{"norm": "rmsnorm", "rope_base": 10000.0, "init_std_qkv": 0.0593, "init_std_down": 0.0, "lr_head": 0.015, "schedule": "wsd", "doc_mask": false, "dataset": "wikipedia_en"}
Each number is 128 + 32 x the weight over its row's rms, rounded and kept within 0 to 255. Layers, rows and columns count from 0. Numbers have three digits each. The size before them is the row's rms in percent of the matrix's.

# down: layer 9 MLP down (transposed), 256x96, rms 0.0952, rows 147-192, columns 0-95
# gate: layer 9 MLP gate, 256x96, rms 0.0971, rows 148-193, columns 0-95
# up: layer 9 MLP up, 256x96, rms 0.0976, rows 148-193, columns 0-95
down147 103:127153147119136119093145161109128132134108132111122152150065142115139130144074118142149117163148077135117162141062212093110152109114193122178147171187115225119157148117139108110133144169111155155064132168125098113134101112156127188196099114048121125144081103142199142121122158131093100149
gate148 104:120109084158120136078098099164138110112123109158118098187130165107082122099130095099126120141169094066179168124078118087128107153123109085149044144142182181133151178119104161126138149197125112153171171124149159123069125120165112169110138128148160124141079101141155136190055152150095075157
up148 097:103118135153112097162180133129126133156159114099188152170126109140113130166091131107131136072075085205115140122139118131050074105167103074113113160171093130086136151121113187141121118060175102116105131068137141114079125140147148154178162202130111179157088160176117114097091125134078138124
down148 096:091097150055182096128075185125093108159101146201126142107100084101076131177129176126069110046082091131139129125147081140143107128052148111102142100089145169117129134146144105136147164156158178111143140115120084124139128151150137131112140068134128119068157139166124102145115144122072073166
gate149 100:110106151115118160094095138170114113104092120129145167106174155111136103073132127122131088136188118089132114137104131074154171151134113132142088112070126137156129161148172145135094158147142135127093140109126077182144163172109194108107105144114114097050190033083149135054094134139189082093
up149 103:116173140111145118165119106155136134146111192116150128140103187123151165157135109107137149129120153153178082126148146109096178182123134188139156139062148145132140063109153132108111098084162122149122127125205126076157170182139139119069142101169219085135151094105093153182143148074081144093
down149 108:185157144199117105107150060150133117193098099106095143108119183103075157059088079121129154160123124160107130116135162146090158106139121200079110179151116112104118179091138139087087130106129174077093077099113122142126141167138181104100105128188096102140112141149104120146112124180101109085
gate150 102:129159139121134143133128127165121116165124104121119124096121226216108107169102163098159120162136033116180059159144124092068100205160126137127111104139179112090126180104155096152110132128140123152166135153166138139153122180154129122146108135132108084093112127101130143115135109138118027127
up150 101:169169071202112083101142074109145127112173084169161123127177158146063151150087169132109113155180158163182112146099138143124126133117126113120132081067126134125111154094143150123199147093106145182132138075188123122157155142107139121112156077137141138094153125194110173130157180164111085166
down150 101:171105112142142138114126081126150115149123114147108150141054141098140109108144137202213150100167084058093151114122176105123081141124152148110088035088178101142172133160088046127152127084097083127130086154126117096127091142093127064141133121101143143138112125129126144160124152154136156189
gate151 113:110133175079166120130065118080148129104197119139136088122110159113131094101110127094165164109165174093164118158119103084114060126065102100137095153113126180141112116095093135179175180159079178135185119151120136073161177115121109156119153123148122124117120056157100074199123099133135127137
up151 125:099120116109135117119139079097070168083185105139103063161106078108143105108130138116152151105097111132176090162096112070121095152154121124169099086111101129099066077101066143162172142131127087140100187155119091092154116104126166146116134051133133130140154131175133149186169060103102122079
down151 114:155110174105155090122117131128073102085115140062098107118113098106117149169122169165141107120169179154195094158129062145138129119180118166147066092114109130096090139145099174135195149144131087066126177142172148141152088093100149071102132098140079090159165132135135161210135148123110127126
gate152 099:048195112093119108093144123110128132097118120096098152128146135097176161081105144096148114139132139118133121045068072111071067128182102113191138155122151087113105150227122106137116152115158164124144170157147178132119122094157133148118117159203130073145115117163090144143146118111134131161
up152 101:182123114148163097206127158162106118089162103138112189141120122116091171113095149132092232096135127118169113177140125147142177079119161119131156106147108178098125099051103159055134102154128108120089079083108126120143155139099158174123100129078115110126132117125130114115103052101180120113
down152 096:123201103119123156141121141114165131102111104099128096063145142130124106105099088164179151112159175089199107124099081078139140174158097119157103169116115114134060166062129145100179142195129089129080174163181108110159088132129149173154135149147104136098109162178098149077155077113139118134
gate153 103:110132086165115080129116122125132153087152130127066119129134173136122140154113041130149133089170080094103152106128124143140121110105135170107124104115074118122163153186101162182169128179040141170148169164072098058140101150098139096158106155123083109115075118152136194111102153132178149167
up153 096:176126105155163170113146064093125055182094097126087132152105165140109081081161165169197120159170163086071146094139150149131164158073126072096158135130134100115162134150082157115147134139081096090070109120154107097163110158167111111117120185153132133121075140094124094126090155083117147133
down153 095:148132130109122092105132144124140149091086119115164112136096116105146108094158133107128171179084114124153113154069169087118093126186116116196124139156124136112084043056210148122137144154176100174114126150115085107124124159119145121106103066111142101157212104208124096164149111099163143101
gate154 098:117134153102136129111126142170106092180121150122151100099119131098138132142123083159087077091127109126129126188133177127146090140057154177107104159127135089115071072179115183154126105171119096210150154120123133168133166131057142162153125075116191148121182113145100110125214136170095115155
up154 092:133104102146175119117099124155105149146120087083136063169113139156127034084133088142067127117098094121132070189157112170058141145122108170109130100141142137157157132148118147113145101220144133179111150160089125165112092117094074051136088136119136107130160146120145088082169133121132137083
down154 093:104148144096155114121131068138100096149110123166101114122140126099110131124124102119093127117157101158088168104123225130076166061139112123138137125078159107122111112104056079105107134174086100133176123049111099113126080120103172118146095084167165164158105161151117190176071082146112132172
gate155 103:123108129165127052068135121123174058112108120176147135156146165196154148105056132086143188127158165107135094159101101122148086102144100122068143125088170195147115142162124097069125119146092175206135094143130102102120154084167128116117129117136171127120133133090190123107138142161144085130
up155 108:084137096083170186135157071150095119180055106125159106155121133092128150137168112155078037137161069125152128105165146158110161162119121162167076123145138104152118127117106145182114165127117053069162170136159124136141124144149105076087172169117100111149129164151106166159094156110161118150
down155 098:125121136131181165093144128167131128148115141107117152144111206157112086129093083086182152134142000093130145093117117128101149158126116153095085135135120184145111134148127181119151143138059119138111122170172114109135170177111067152080148145143154084064123128178112121139101107123145080077
gate156 105:117165119174105149166142157117133163137159192084071130100113146151113109144113144108173150128127114155079085214096080107147182165164196106157098104138214079136102128148078139159111122096131151148120172151081137133164133105134145125074104155145127043147102119128115137098117080111150154169
up156 099:147167121109153133108129122170127105090081082126135139126105138145179113149120112109144099136097109177120151154157137115117151084097147080105119121150168135125135086144139114074075157123196108128073137065171078069126061121158168084069142091106228106119144106136158084124128113081081151076
down156 103:109081120155133107115134167101087099125082153169142154203086132144139108174169158148086114140163133050166130148075141127100088094162135092145067135141148121106171129129138054152128155128053170205125136108130103117135162182118100084129155156160080157074139136144082092118141154141166123116
gate157 103:094074131107162129113107156115190148119135124137134159077146155102096139128110118101186190129170077079157089098137106120156130068115192105108125106154162111115126178082176129087121093129182163135131088178145182120104143101135156134119160131160160149111125115173055076085154131090069152077
up157 111:105065139091121126180160157099176113147124113165097116104176091168128120114133161117170129108182107070179147138129146144105096116130159154159118112146114116106156102132238163160152074075143153154096098171135149111096160098103145153144102051109118118089135163179117159116120108088056156153
down157 108:099154135137065122141125203174159158126128110187126080095154125136095110166148147104182158136149169129092133165073085137122091093127107147094139099147087137136131093119137153160119102170096132151138151049102118179096122097113153062195070125128181158110104145165185136128121172142139200129
gate158 093:124104140116158101117014151142159129109146125100083190072168085083149072127087102189098163094129071079145120149151110109107117113117134166152151070068106140108118165129108149147113134123130126179100129175132176123097145096071124098102137093092142139170128129132084146082111161083126154171
up158 094:096107056099117102183103167146166105157105080117111146139174098115124093137107152169084142180141161143150165149162162171169116150153093155134151159095074084132160099113145083126107112164160127112115103092132165089113127133058129102105167061110118122137097125115110067098127179055175170173
down158 089:165166145171103149139143107125113107141111106173135105143162136167131146127210185102141074174139163095142147113093153129101149079092125124171093140175151103124159106123140094121129135130131118050170099119162123136171099118218105158090098135199059091139094145132145139145166122138107131036
gate159 102:158165129118142143144066117147122137052129099104086176153137129152177124158079074152156059142123158065217074123125120107113125137158155152124106110075140154120098143154122138126120045128070122150129135165172145114115097132125154160153097135148119096065120119108111164166179132068111154180
up159 106:183122125088126130128127156112082085123110071130119120150127202135190137090185139114090100124137135137103117156042110089186104089064154083096104153145129170166172118147143181099125117167092091106102158088107085091076156145106151118091135128088109149150144107082143145112176067109100101124
down159 102:118137127109153172143063137134138156187102158091184148102143131151075141165116160098172173110146083082113101110130098226134120109126183079141137150109148095127115115160125110136109137077148168102125056142060131148124149135096078115188133079160149135107156124155085126151084141103112157199
gate160 096:157138132118147128137138121140115112121113055122149147101147073127175149112094149121076143062147127154153145107148124101122109116160142113088115117175116238131137149149068131113148206145145152125068077127200142084143136124137087146149204176146134124176135072072126142106124093163174111143
up160 099:136113083124102129096119199120159151137157149113125146136107135082115120053083153163096102109138087109107127095135123153110139110121028093124164125124116162121115160093144132150149163133192149124101166140189140165121109120148120197082147086161094199073094100121060084104106081173106117109
down160 100:148046168150152114087143128089080111138141176153077127142155118117086184122169071176147106130076083122106149153115105190139173138127087141145126110161158135119081152211163110149074136102118103153130091087145155167160098092089176116071191125129140142127136115136105073148107158092133134106
gate161 096:075103120096088115154157142187104153070111162127184111152114183068173133143162096132076145061128139114166132121057104136185082189164124150129114131102102121162117093175115126095123090117148162152132158154151122107146141092105103130179133074111196071100148096130132156092102110120116091174
up161 097:136163182185100108127151168135157101175139123177184157098128080121155178149145101171148167139114119120114158095140097132130119178163120103088099129200117135154127179076102124132115151125066125160162186160169139080153142170160122140121141100071217162125152105101150129087107088133142068111
down161 099:127093044081144141129118131125110132114155148130159139144127132119127081137137133181061162135112113152129074103081067067159104161164106114120152117076103104124128075177156093107111127127206115139105085141167158135156105109071101187120134143076074128214145169132154093101083154121142128114
gate162 103:120067168112100109140188127145125116141146138113126074141114176130118153118164081109127149078129137106166173155123124096116113089197138151145166117152114145115081148092144178105133177196129171159112168120076195134128178114113095143229141150185113089156178136149152097076163104124143124155
up162 098:165127143078116134118128108117140074140185123104185197139151154124142109124180117122157145128120170191118124161165143118069108197085151106146139122163109141145158126164102108096171113134140169101099118141086128149164071106127105064137076107143209091108126122182067144091196147158103150103
down162 101:113206119180191147127093103115098181170082118113148159107125137137107122123128118133120125088144177061099081127080125146128128133166147157164059049123088052136141121129138098190082112106115139127112144082169150166130112093089154138154158131128108116189098078138107108160099149135140132192
gate163 099:127117147129166060164110193154137090100171136141161162115136067140129117105054109138151087118127143130158128142116125142083117080155081116102116145194114144092127127122156136156132128164141214147178194110075186098108149144130138075094097148108185109132054113110106122147143166093159175108
up163 098:125167125166167129095123124085106150055158129164105080167103105170121096193095108130164107107099109151087138170084114198104146115108155148140166162155124151106143158136105145088113117155106144089112113193123110142122093128135164122111067213177079061082118120162119145174066148102128142110
down163 102:160092171184159083152114154123130155181129187158123119155110111165082108142202119153129122151085062137082133115109180145135115142183125119134130140131134166118104066140096091134174148158144144107105066088126114101106120121138152118133154130159157168063159127081179103092126213169085145177
gate164 094:134060096155121152145155140153220114193099073163172116185134107113119082165101149139113147117160128058110150153139125124139119088174114114139132162071099207125106127129108161134126089118169126191161153147117142112160125158122103164142140159134137085155117102180191102133096073188139110116
up164 094:086074158102166107095119122149115149141072138120121104152123158142172182171136055143164155161079077099100053126127117161125168098122147154128092101199139147140116132143086117114175091100145110125141093096102162084099128106148124166166120088122125100147202103126122165154081101112091089208
down164 098:172121119085112049096152146136186110164121150106175113086139114126130119114083118118059079172068147119149116051130131120156132105132143094140172207111121123140169138134143143117146132124093183139129182150188153091105129146204077143112170149133118137108192124146165087090143100156143128084
gate165 094:115089078115136132154102128117156142080142154132101148106093091114110106111092127048063101155113099114145104118092117176127095191128214096091150167091149114141078126150097194160117180175102202143100124105141132130083129102126145159137158145166149093161091091085151108087077107141156131166
up165 095:159085121105114143128146129064124141062096159094093084101020122069146116143110132095048083184123104131123122135140148147134140177134180105118149116088127108146102081184161165123139127116106107127124129154135122088114112138114157180112150149127109137108067164097186196088141154142170156169
down165 093:089160158134103131098159147112085081124117122085110136101079112119125155174157139169107111141176123190105137121143143097119170027092147098175059106150121122136170178082119072139142112099114120126119145106079069113112133150094086079061117138086113145104170173119165203135141159150124127114
gate166 087:148147161142133109199133128118188143080137102181119140125133061124113108087125069118073173129169130112172073107134070124134106120128126153159152121121169124164141132138152137094072169135110131219133189161099090123127129111157116135105127132160184140176122073157103101087092132072195101101
up166 099:135081102119151133060112141081093110134136129058131100118118144142177104164083159147156137077107104109126204093105120128088136169114153113084059154087063167162089173119118160190150115147099183118091113078119119116128124114121152176128101171104112059080116150131185106154116126126082139136
down166 099:175128126114190120160152110094141162127167087104123169133113102108101120120208113162173132107203090113121086113114120074112073160140143131132129104130140186152105214157126121149148126161114114188146154074098148105181134163170111102103096161159070128088049112134191142145122122138147137133
gate167 101:100145094094205110188138175144051221156161166172135135154135141170142115150167153104084131081102163159120151091141141114132163159146121145137140109116144112114118117086089165161112137127078088088088143136125082124144136068184140142106127122157114102150107054106090122145091076118130065119
up167 099:086099167109173080053110112179109174114125169146121092119159065118133105140108151135102141115132123058175116131120150158158125156162139088084103093058097068104108108096072141126172077108107116115110129120096155093116132130105116027148147119142141203102140137167125086147124092103129156119
down167 104:160060194102160140131100130102163150120167115115082118135131113154188122150129127093063066128081096103152121179124189146166177127203088092103158165111131140135118111058128088089078145135138104119139157145155140123173166113098144168187094087094153109116133152121092112129161091111146117184
gate168 102:136149080179125127185156116140139128110210095093118184148069097139164129134141103140091138122121117167116144107112088153137174161170108158127099136131138173127103194096178173137132147125105166138128136119130109107145096128169166154177046166170187119099113106151114194094105056086137125176
up168 098:087128124109091093154064146114132156127147085138112132108084125057084113113095184181115138131154170181167079178138134146103106135196086159153106086073167100098125124103093120138082121152149125152173068183162113132119158141127124155154101170084144142165115106089130111148188088158175089099
down168 098:120093127164121148169109123109144137154148151093133093163062154109122158128107155178063127118166084123117087106123130122088150103133158138145090179067102112190142106089080202109171162167103186059083115107127101100140137210138117109132132081088117102090131127111133150095065091144107159127
gate169 104:167139116111183126163176137165102151099174146111132078180092095161089072113135155123137115125185123119150118102075101112126152181215165152177158127146130162146164166138128155112119097152077134142151186141046110130129104167142121155147127187135116108070084116184136150069112159143125098147
up169 098:129134125131114065126072151107139116128161177139068112082127084100132123034122139186178137081194100142137093133172131146167106117084117096103133154124075144131126139152107074129135140122170095068150160120128187147106163129166157127093093143169107141105132060156114148114094146105156214122
down169 102:152140112117093161099204160104168144129111137155143122106109080122119128144177117093116117147104161160175165069158167122109106128134125141139088181154143130156144068112133179164110107145136125146183130145131110140198064182128191149217150134127091101157088135126192178097158113134076086104
gate170 102:106083085070148159116090075103070146115138075154069144118128163102116133191085084145073146102081135078116114141180093106200135109152177126088167125128128145119089163148100187143163121129076149153174146174163151151134167102140078138143144190136090143128148134122130134089097087156137130095
up170 092:159159162167134104148088194096125139118117109112098097107128188159179110173180122119114107127113139155136097080155117126165128077160140167107069158146153125186117107111151151198140145171127173157107136099160164184155166114120079130175082070128100191103129160092132084155154117108135180180
down170 095:145138083040079122141148156150141147151105168146146119109093083138109160145112121160143111091147136109152099167114158101109149159152111142116136131099146126142069093181109095084119146147113160132104110170166179124098202124120182075133160134142170168154141125162129139018178089083166077154
gate171 112:108133193192136172112110116122110136118169119129066114117177108167084105088146116096160118123121099148098123122112082134119162104120121171170027174144146092125121169053105123134135134176103214109136129124096136110075095105147137147091109138113113070129098069138129065129093068104138122122
up171 110:182134074143057093124113101188139127135098135121139099116106110115179157095098058133147112176121121125139149075128132120153102172103153139136075210089112058132172143157193207073086082095151176146086159139168112129181086115111096151147133139122097110127115126117164120115137112131151119120
down171 107:088163145091147095074178167149135068130131109091182192115107160106145094164145103114141123115158139095084137124117151162109131123104076121052165139142115143141141084115152064166092121138083089109082212067086115105144105153130140134107145075166200098110146158187130122132106120130099142124
gate172 091:151158209148136117178128174089137094125167088075193142149166139147125129118120122140097111128190132134081153152169129111092041164084125102144129134094085112123158097105180122134141140144144084135130212151103081117099165123101091121170182109126103125113142061104100159140172104104165158161
up172 091:058168130143129132105138163140116176148128088073121111152109146115133149122146102102128151179153135112077137192139109129074118150152152134083123154145155122171127114099201155051176115151124087122166132078098100112065097114098121111167158146078077091102113152125120081142222122136115168178
down172 087:147135062115066132159093148163110150117078155141125068092109124150123118102165072152140174150145132163171112097136197147087155111110157173176206147107110116121137158104192077100144135139112153177071130126093140085080140111185117103094181144145141066100144110123147173095090112113104125119
gate173 103:162111093141171145176057147142111099111082117151166080121119147121074109111126103104097140151060122112202054103131090137134124149225173104111113116107134118146084123090157122125130114119087123143174090154136179145155142178117097120092147081129153076176093145129092099134111160134158063148
up173 100:151084116161102107116144108170188151151156181115141132079164098116117087116089073135134121187145093151113139125083077122110174115115144135187160131125160101124079145057150057174133134163135137123139104155137172089137118142064099068096129091154133080144146141140148102089089170075103109195
down173 097:135130136110124105113173141157101110146147132173053116129160066142210157154141146146150173128123122079051108083119154094185100089127156124158151136144111177105175180086070180131122147092159194163110151153119077105162160092132174096157130112112106157111170117142162083124132108112109156091
gate174 097:097195166116198171156165114162136091084171131150089176127091123167122086084124127092156133118080095139132127095133087106147073182130189188150131134182142102106131153132114122133110111130100150107067091096148149143147119152135118116121110105147150081094125099175035079202152122124139145135
up174 104:085125110138169055102131194175139131173191150148125133073167114113115128134116165159137121143121067118170128130074133070145153102091100111125150112071106134083150174081148191134120197093175178104102138139116115164130107153140130148067093100118164101109131056081143107110105148099132109098
down174 105:127133116123093065088142126146077090099126156126092158141185168128088092136169098164162101167112121107170119111127070122149158162093121098101130174079097143169148137131142105164135199165109131121113106157108082173049094159120124165104060141118133104131123090074085107101120114050152162085
gate175 101:089096127151169085146125200117168120131120116125118108142074120093102153144122187135143188058177091084125082155134135147089096098165145133126107086152155108111144185181111139118103130101063126189101120179107062137172083061138121090124110154122157099166166130127123109095163138171152133087
up175 095:094105062121173069048136124127133100113182104189109138079107127127100132130144130170127082180140132099147111058106113120176114145168131155151141119111096124134091080129080127098157077131102126122113180178121105136151160102126079103182122144183130144115118098127080106132076137135109137230
down175 101:104163174085160158150129139170175117082120162097098138103176133039147132123146139126170145101104090141149141135087185209130101161123112092094090164103099097138102154153138125182091134104116114156106081078178153077098120131093078149095076126135198077113157132131141130115099156145130151079
gate176 106:109102079155185153121156119185154121078127187107132136055082150135142119119134113098147107147135122080120067073103020138114162109141155085190114150168173133192079141167062102130133145141146123124135156125137115089131078149121160127148098112108154112098104143098113100096159132090175092136
up176 097:183225094128110108179119128177150149158147124176099169070146107135140132122115192118134173153103131111178112129124120180165139152087089102161169169093157175177093136111141105052125157139154133162081092108155096094162111155160105156158186110090145120145157128139189116150141109087130132107
down176 100:077106118100102121152077153062108127142100106067176130147146145155153148136152072095091098109122149143110130085178075171051169069108092109118074152089132177093120169146142114081165139144110108165132159142172101123144176134134102101086166135153102166123171092179163134079140169097104125106
gate177 092:085138097122107129107121141161166093150158105110102101155153099195182132069130128100101111116084103099134165148111089158161076107116106099111121199119049180110109069172129165116161132098188105079081095126123121116077097140137079136142129108126123148103178135134118093151197127115098199156
up177 083:104165107182127095162087180089147077129183145112086158127148109138110149164148098185125119153132093056153136140192109207159147132091113162181092158116112111075100126184128091134152103193121115083149151124125153152151161143117166060094118097156124152132113101055159102145110119121152123149
down177 088:155144140091169144146105101205061172140114111134148095135104156101086132072109123121114163131135174160151146144098093078114209157183168136120138106151132166140093137128198123095094120054122088110135110161138122106223101160151126121128114175127113130133159150155098191091142100147086097112
gate178 095:112070187108155125112133083187152155103132094114121101152163129123171111125126099011102113161127124096175135116144119082109089106099158159129121116152163096137073165104100159138110101154110098152098101143118093091141168130106095171176101196106099102126119081141171153130086122090146072191
up178 104:150108131071118124132123112117094165065134126088114194132124153081176113089145026156103129124151153210117092144115114097122146149128100153105172111106133150186131143121113177111119163073134107084131102187111140177130124124126105125079114107096132084104169085133125157159175157045094094124
down178 111:128105118092138135180085090111085124137122149050153106147100149146144110126159191109148099058143117135103130220135160151139151053120154149089150114135132128120119123166146128106136093172135151077146088169158099127132137103129112072122082091084107108192054102079104130100097106134063145160
gate179 102:104152059175158099133115132160159153108164101172141109138161168134153136166098089178101180138144104127132172131136095067127134116152108156132094120159115149120100204128056112134078097089130117161134125139109147148143110075181155153132145112098197105161126114156173089049081089085137183151
up179 109:114102134171146098072165143130153098157132185116078174121112101056145109128139129134139126175153176114104166155129141185060148140158104082086097115155129108086129111181158138131127170112139073072121150096091137122143144139147164124053084153090148092156113132142095070143143222106140144096
down179 110:156158160145149114171108126117122092156101169048156130152087124126066086118153155087118094132105136084104108144138035152113094103130120105107157118138184135081111147101134100075187125162126118154110133179132112088168156143163098183128087130156137146160060097091097131166178132130171177182
gate180 109:130155124170140101130141120143129113153131128110092156120118075175129129104115164143089133104167107077084113108076058104073065143173128102137076138154167090151139082149155133139112102128117176129119159168102073131082102185160179132074100197152131118095028113079113148137109105140167124114
up180 098:103104120103144155112138118147142104103113134148145100174108115141046144131201112127109130116157142131134111108160159135123172128126146133134174147052122128123095129111095132156144085107198072069076092182062088186089122117113098095178166155159102106095160163185189150103101114141064139135
down180 100:116110143083095150143101140127134151111116123121182104133113079137113104130129154104156163148138096152136115124099074133123140164156140161174079165109185171101164130166158090106161178119112158082180139160140131134083132089104195091168131121080171093198114135088112108234124159076067109118
gate181 096:123116130133123127169176136108149148193176154153091197140173122125134127162126134138148146113150150059118164172185102112064163085191103123212127069098092136109098165085163156111128166140160160102159145127139088139101143082182142148147144089157122116125096116145103090169123126168195120093
up181 097:099153151068099070116163161132154136149123148138122064158070128148122141117120170104074102098062105106092178072088119112103066098126150138074143167163114110098136133094114096118150183075153138155082188106109137145077145089118114155128083155108169116122161139144061118159130126165104190141
down181 096:165113135154114107153182116170162150098118122146177098081114123167090115125196118105143106077071119156157071105132142094162147177073176144117129149172135173150184155161107167165135056083125165105121127135128162116108111141083141151114151117133092094160087136119128121051164097075122059147
gate182 094:100122155109117138098156130125082130122142090168148133116158108154141096143072110117184131090166141142127112136124128099095133129127134142153154096138134091143137170088150145112152094081106105106146066175096084039104101121151095190134187098151103084156181131097099133074076026144073099096
up182 092:099179134132090092170139158140084137118123095152113140110192062103124134188111165139121113106156094097143114158128145117091131103146106179140189164188138098116157186096145160146170146117157097109153123159149057104144100129109100126085116093150115100143073159054117115036130188160119138103
down182 093:131137130187131177168097133124121135121121195077105109120115178059155137125141120161104123143052117079107149106131106166115126165116158153135121163111130096118097122172118068114093090115140143092124161054130144186146114089132131079050108171116172143168107152081110126147154141112141213074
gate183 100:063091206135148147099065153069163138103120097141140094180127123108153156106155103146112160078118144087092098154120118109108049165113171173142149078138108143099113122180144172109093106116143090188144103184126172087081164118079113153152151144108098123176132112121147160094130111097134075156
up183 105:137137158073157129182183149089145151133118142100090172161145058118190122062104121141135135119147106129157153190135121116145149124116079122181125115097111113098096143163123170136095107129196118177158148122121095168155096127145133140042112116078116152092108144090177089175182136138198111167
down183 107:149181081117057072136135120117163186141145116144181080121135163081107121122185165136113162118157071133181172130128134120143140148150121126118145085104133138136116051056110099172093171153111145160108127099146117130075182195131091111095142112115066143162132116082087121146130152140152195118
gate184 100:088162155105159117116125206080103160088124148131157165111112088122159117156129083112114090104129180100139118152141102121083040144180154135125144100121136129191100067106139102126124203124121124109165160161112123092050130074135153110142142127109108144150103098125138102124041066118143110185
up184 102:134109138156133167190175127171078137185142166178128040206141159144103109172149083132078131123088123135114157133068111153148107114143171107129129207116197132073152096078145115139117164102087155162091134120122168129078162136162113132151121124180104118147134118109134139164094174152106148124
down184 100:154143129195245167114119108136096161120160131157141088144108121122145118128127100146092101180147152105092120154149096136143125127130181142069220139111187130133171113103154065126083169119165086137138131124095148091095112112130089176146133151119100139090158156144117170082130062183121109128
gate185 108:095148122064163143094138105106149170215162094119130066130099175084132121129124121075169104123107121047132144140071103054129138139136146142146066114120175062140103115133136131122093134133088190126154086137116129100116139130101143167157128138177111117112190106109138078083170113080124104171
up185 102:117139096116120093110155157192064082099155158106140125146095125171051149126172136192132106077120152139143123094138130124146153110165101106126136149167109132133136133165090122144125165118134137111127084160142148151088117133097197080100180122078139159051123074073071195115090165159128168087
down185 101:122142156135183109138132159119176096102078118068139128069199113202171096181153104100113119138150103114122134171100157095108126148154117096081084197116078086103164145140147154111123127175163145181117100117052130155090114132188088092087168135143119066154130145159149125136148113156100142123
gate186 099:164129102091176141131101119151187129157109128121110161102144092082107102139121157120161152132134080059152086157153101088146092119116211133111130139190112121143068138102140164143103076141135182193135133082114165125165193123168108155076143131175118157162154129156082101197108088160122155159
up186 097:097156077090116131183117084104120198097152123146111073131104098149168123138104095165154092114147174102145155123143128169200134115096102129097122178193127166174132076163136115078136126208091139137153157163100118125106094120136154184133076147129121085105082085117155055103134104108095151143
down186 096:131153096103156102133142135124124180120112080135099145113099137052109158107143118137202199163143123095104175183131120077056091110129121100120045133162169088133154166114128090087137176063106122158166133129141122096112150114123150154118102115104123150106121072158141191137129146044124164123
gate187 098:163084114156147114118162119129183132175085144126101114139080111104161105134141158112161099085097163114124150100064108112101124168140180150107116118125167148133120147125154111177169137064173099086167134165047159106157070132148203106118121159176077109138144169146162138131128096129209187137
up187 097:174133105055109153121129172147115076143167156048177119133102072076137140139136126169143126066163154140112118103055149105151074111177070108142134169120148141132164157074134136114108111092162153104103178185131121118113140116114178110135178114097115143110158134091116077097152075142185112097
down187 096:081115129166166094157101113174102140077159125131157132052154124193145161109124142129148121180106116093100158180150162074087176094149137123146133145092096120113201157153121146102101147177133085169154091097169113103105135136150131112081098173121144182100112152111072161121076131163055086118
gate188 101:179093074098100151132116130084095149128098145114168163100164170110170116106095184100193206055122151137130114175160122120153128147174114086145110156200108118117126145109098140140169158126166187131100101138156152113123146120131140148150143170127152086164105136158104122129180178091091143216
up188 099:127156098210126137086167088147110100097178113117190117081047114145151172122095111062065158105112170068134198141146148142106119187107130109125150146155133148108185129095136111144154123126203158127083181135102087089098112117123132139133156139116099149102184122119096120143132125104179148112
down188 100:133142156134084080107117101093146149151085107154111187114152121151137098140150138204158102139199058137052095108086101104065111101113106109104071078066122097091119061142110122137053094147127170126134127134128088186129117154138104124088113138177125118138141077149140102123120112169129122086
gate189 103:142141155087110105121153153132129091174156114114117153189111106134104090166104175090169102061163102108126106070161136082159170091091163206116135153125092136153123103132118180138097091164117120149135136125094159128155090140120131137143200151117170156127125068165170086090088052161158168084
up189 102:132105136128120156088132149103134124142086155129144105187118152132079081130183166136124109122109137092196151130095136124090088142127160123166214166189111146201146107109112182111136110165220123141132136103162125157155167161148120195135107185115187134111121143190123129113155083096090115158
down189 098:090182098182128101163070105153179075097166087087109148104091165180169127087128159182155136152141159157135078130152146127133072105128127070156071150119083082115083164100102103074106103112199124132127099083127094094102071145148127131127141093113096083140142134110146112135136175093098105142
gate190 108:157097166123163099193150188088138127165141163143083177179158117134146147121134090140144157137158135089134142140169112163102147138134152084139090080165182130154128173124147128136183203127100130183126162133079178105179121109135097154125158144123080167194074127143168079102134160137109137059
up190 104:099069145101162156130132156096135095108078052140137062160119188142129128150131140088123115093114137105094143141180124153149083165077149171067115113120092121154144100151110166149154105191079130139145115160070185110061165107100117117136130145119116129171073162131174137086088171118102185148
down190 106:156131116151101146121141146073069096154144195142112171109109141166024118124127140164140099152186095091118126134145141138124092086147164152152162145147159111124071134140149109096127065168118103105101160151101089052103134197157188121109143148148088130104117157118121079064143093162137086103
gate191 118:134108111158123094133070121115180136114184166071119154083189144203117115106092107138144077134112055115142147102055043163122112131119190121133157160142164148142082098116128127152143139123117117095157170158129147115085129138147160103064076120171146055136097110109117095109103124137095110159
up191 109:121088099106170070139188126161066115144111139167199135164136099149102097118114157130094130104146152153107158099199142101116128132140073098129199078161102168107100125102085095098083122147154164140135162175069117089106159107119097142144197106093142127080112139139078151115142123173115095064
down191 107:140120174065185150123184136096168085145169111121127103142168130128138094069137133137153145101135097143123126115146103165169124124095137065118117133136078196122085099092119120090161171199098173159152162085136169159115122056130138095138094123102190177084118143079099123073140173120131083129
gate192 097:067119137129186115105121130110085129155211104165123124131180123119164092095133124114139182233189187116154121141119100079104163150100142122124142147130135139145117123136059136160107178122137103173125121169131130117113184105158186146135145090116113140124202151068153195125118122122125089096
up192 092:125129152148089123142156160119116069065153046090138126128124124186108128151135176078103114169160140109121174164125127140152140061110063151125093220155130130099179186119093085152126171186150099126134147079124062106127128164138120136141131080142071135139144130104125072136115151132162164146
down192 096:098154070167133159087116117129165147102132160057158155076146119156112138152130158190134128102119124162118064127101153103139120100219083142102092064153077111096159135133134128090145087134129160083114125068070127115134177132127062114114140051157152108161121067125088148125101143154154125135
gate193 101:161128157159125080088131162162144116177129130109136107113131148137134142113125097148128179143192068161106104151146119103134171111135149167118125078193147154151119104196095135197255124172176162112119142188060114145148112151142135103106143140145114092162099134107183131079132111109146133112
up193 102:133161073127115186178117099109135154110148185097108135127173137144148134125097157138135164133113127144190181188143146081111140107157136147128106091108110147086171154097156144043099155151097123212134160104096078134105096115154144103157122103103213158161121163161112130089180138159108084078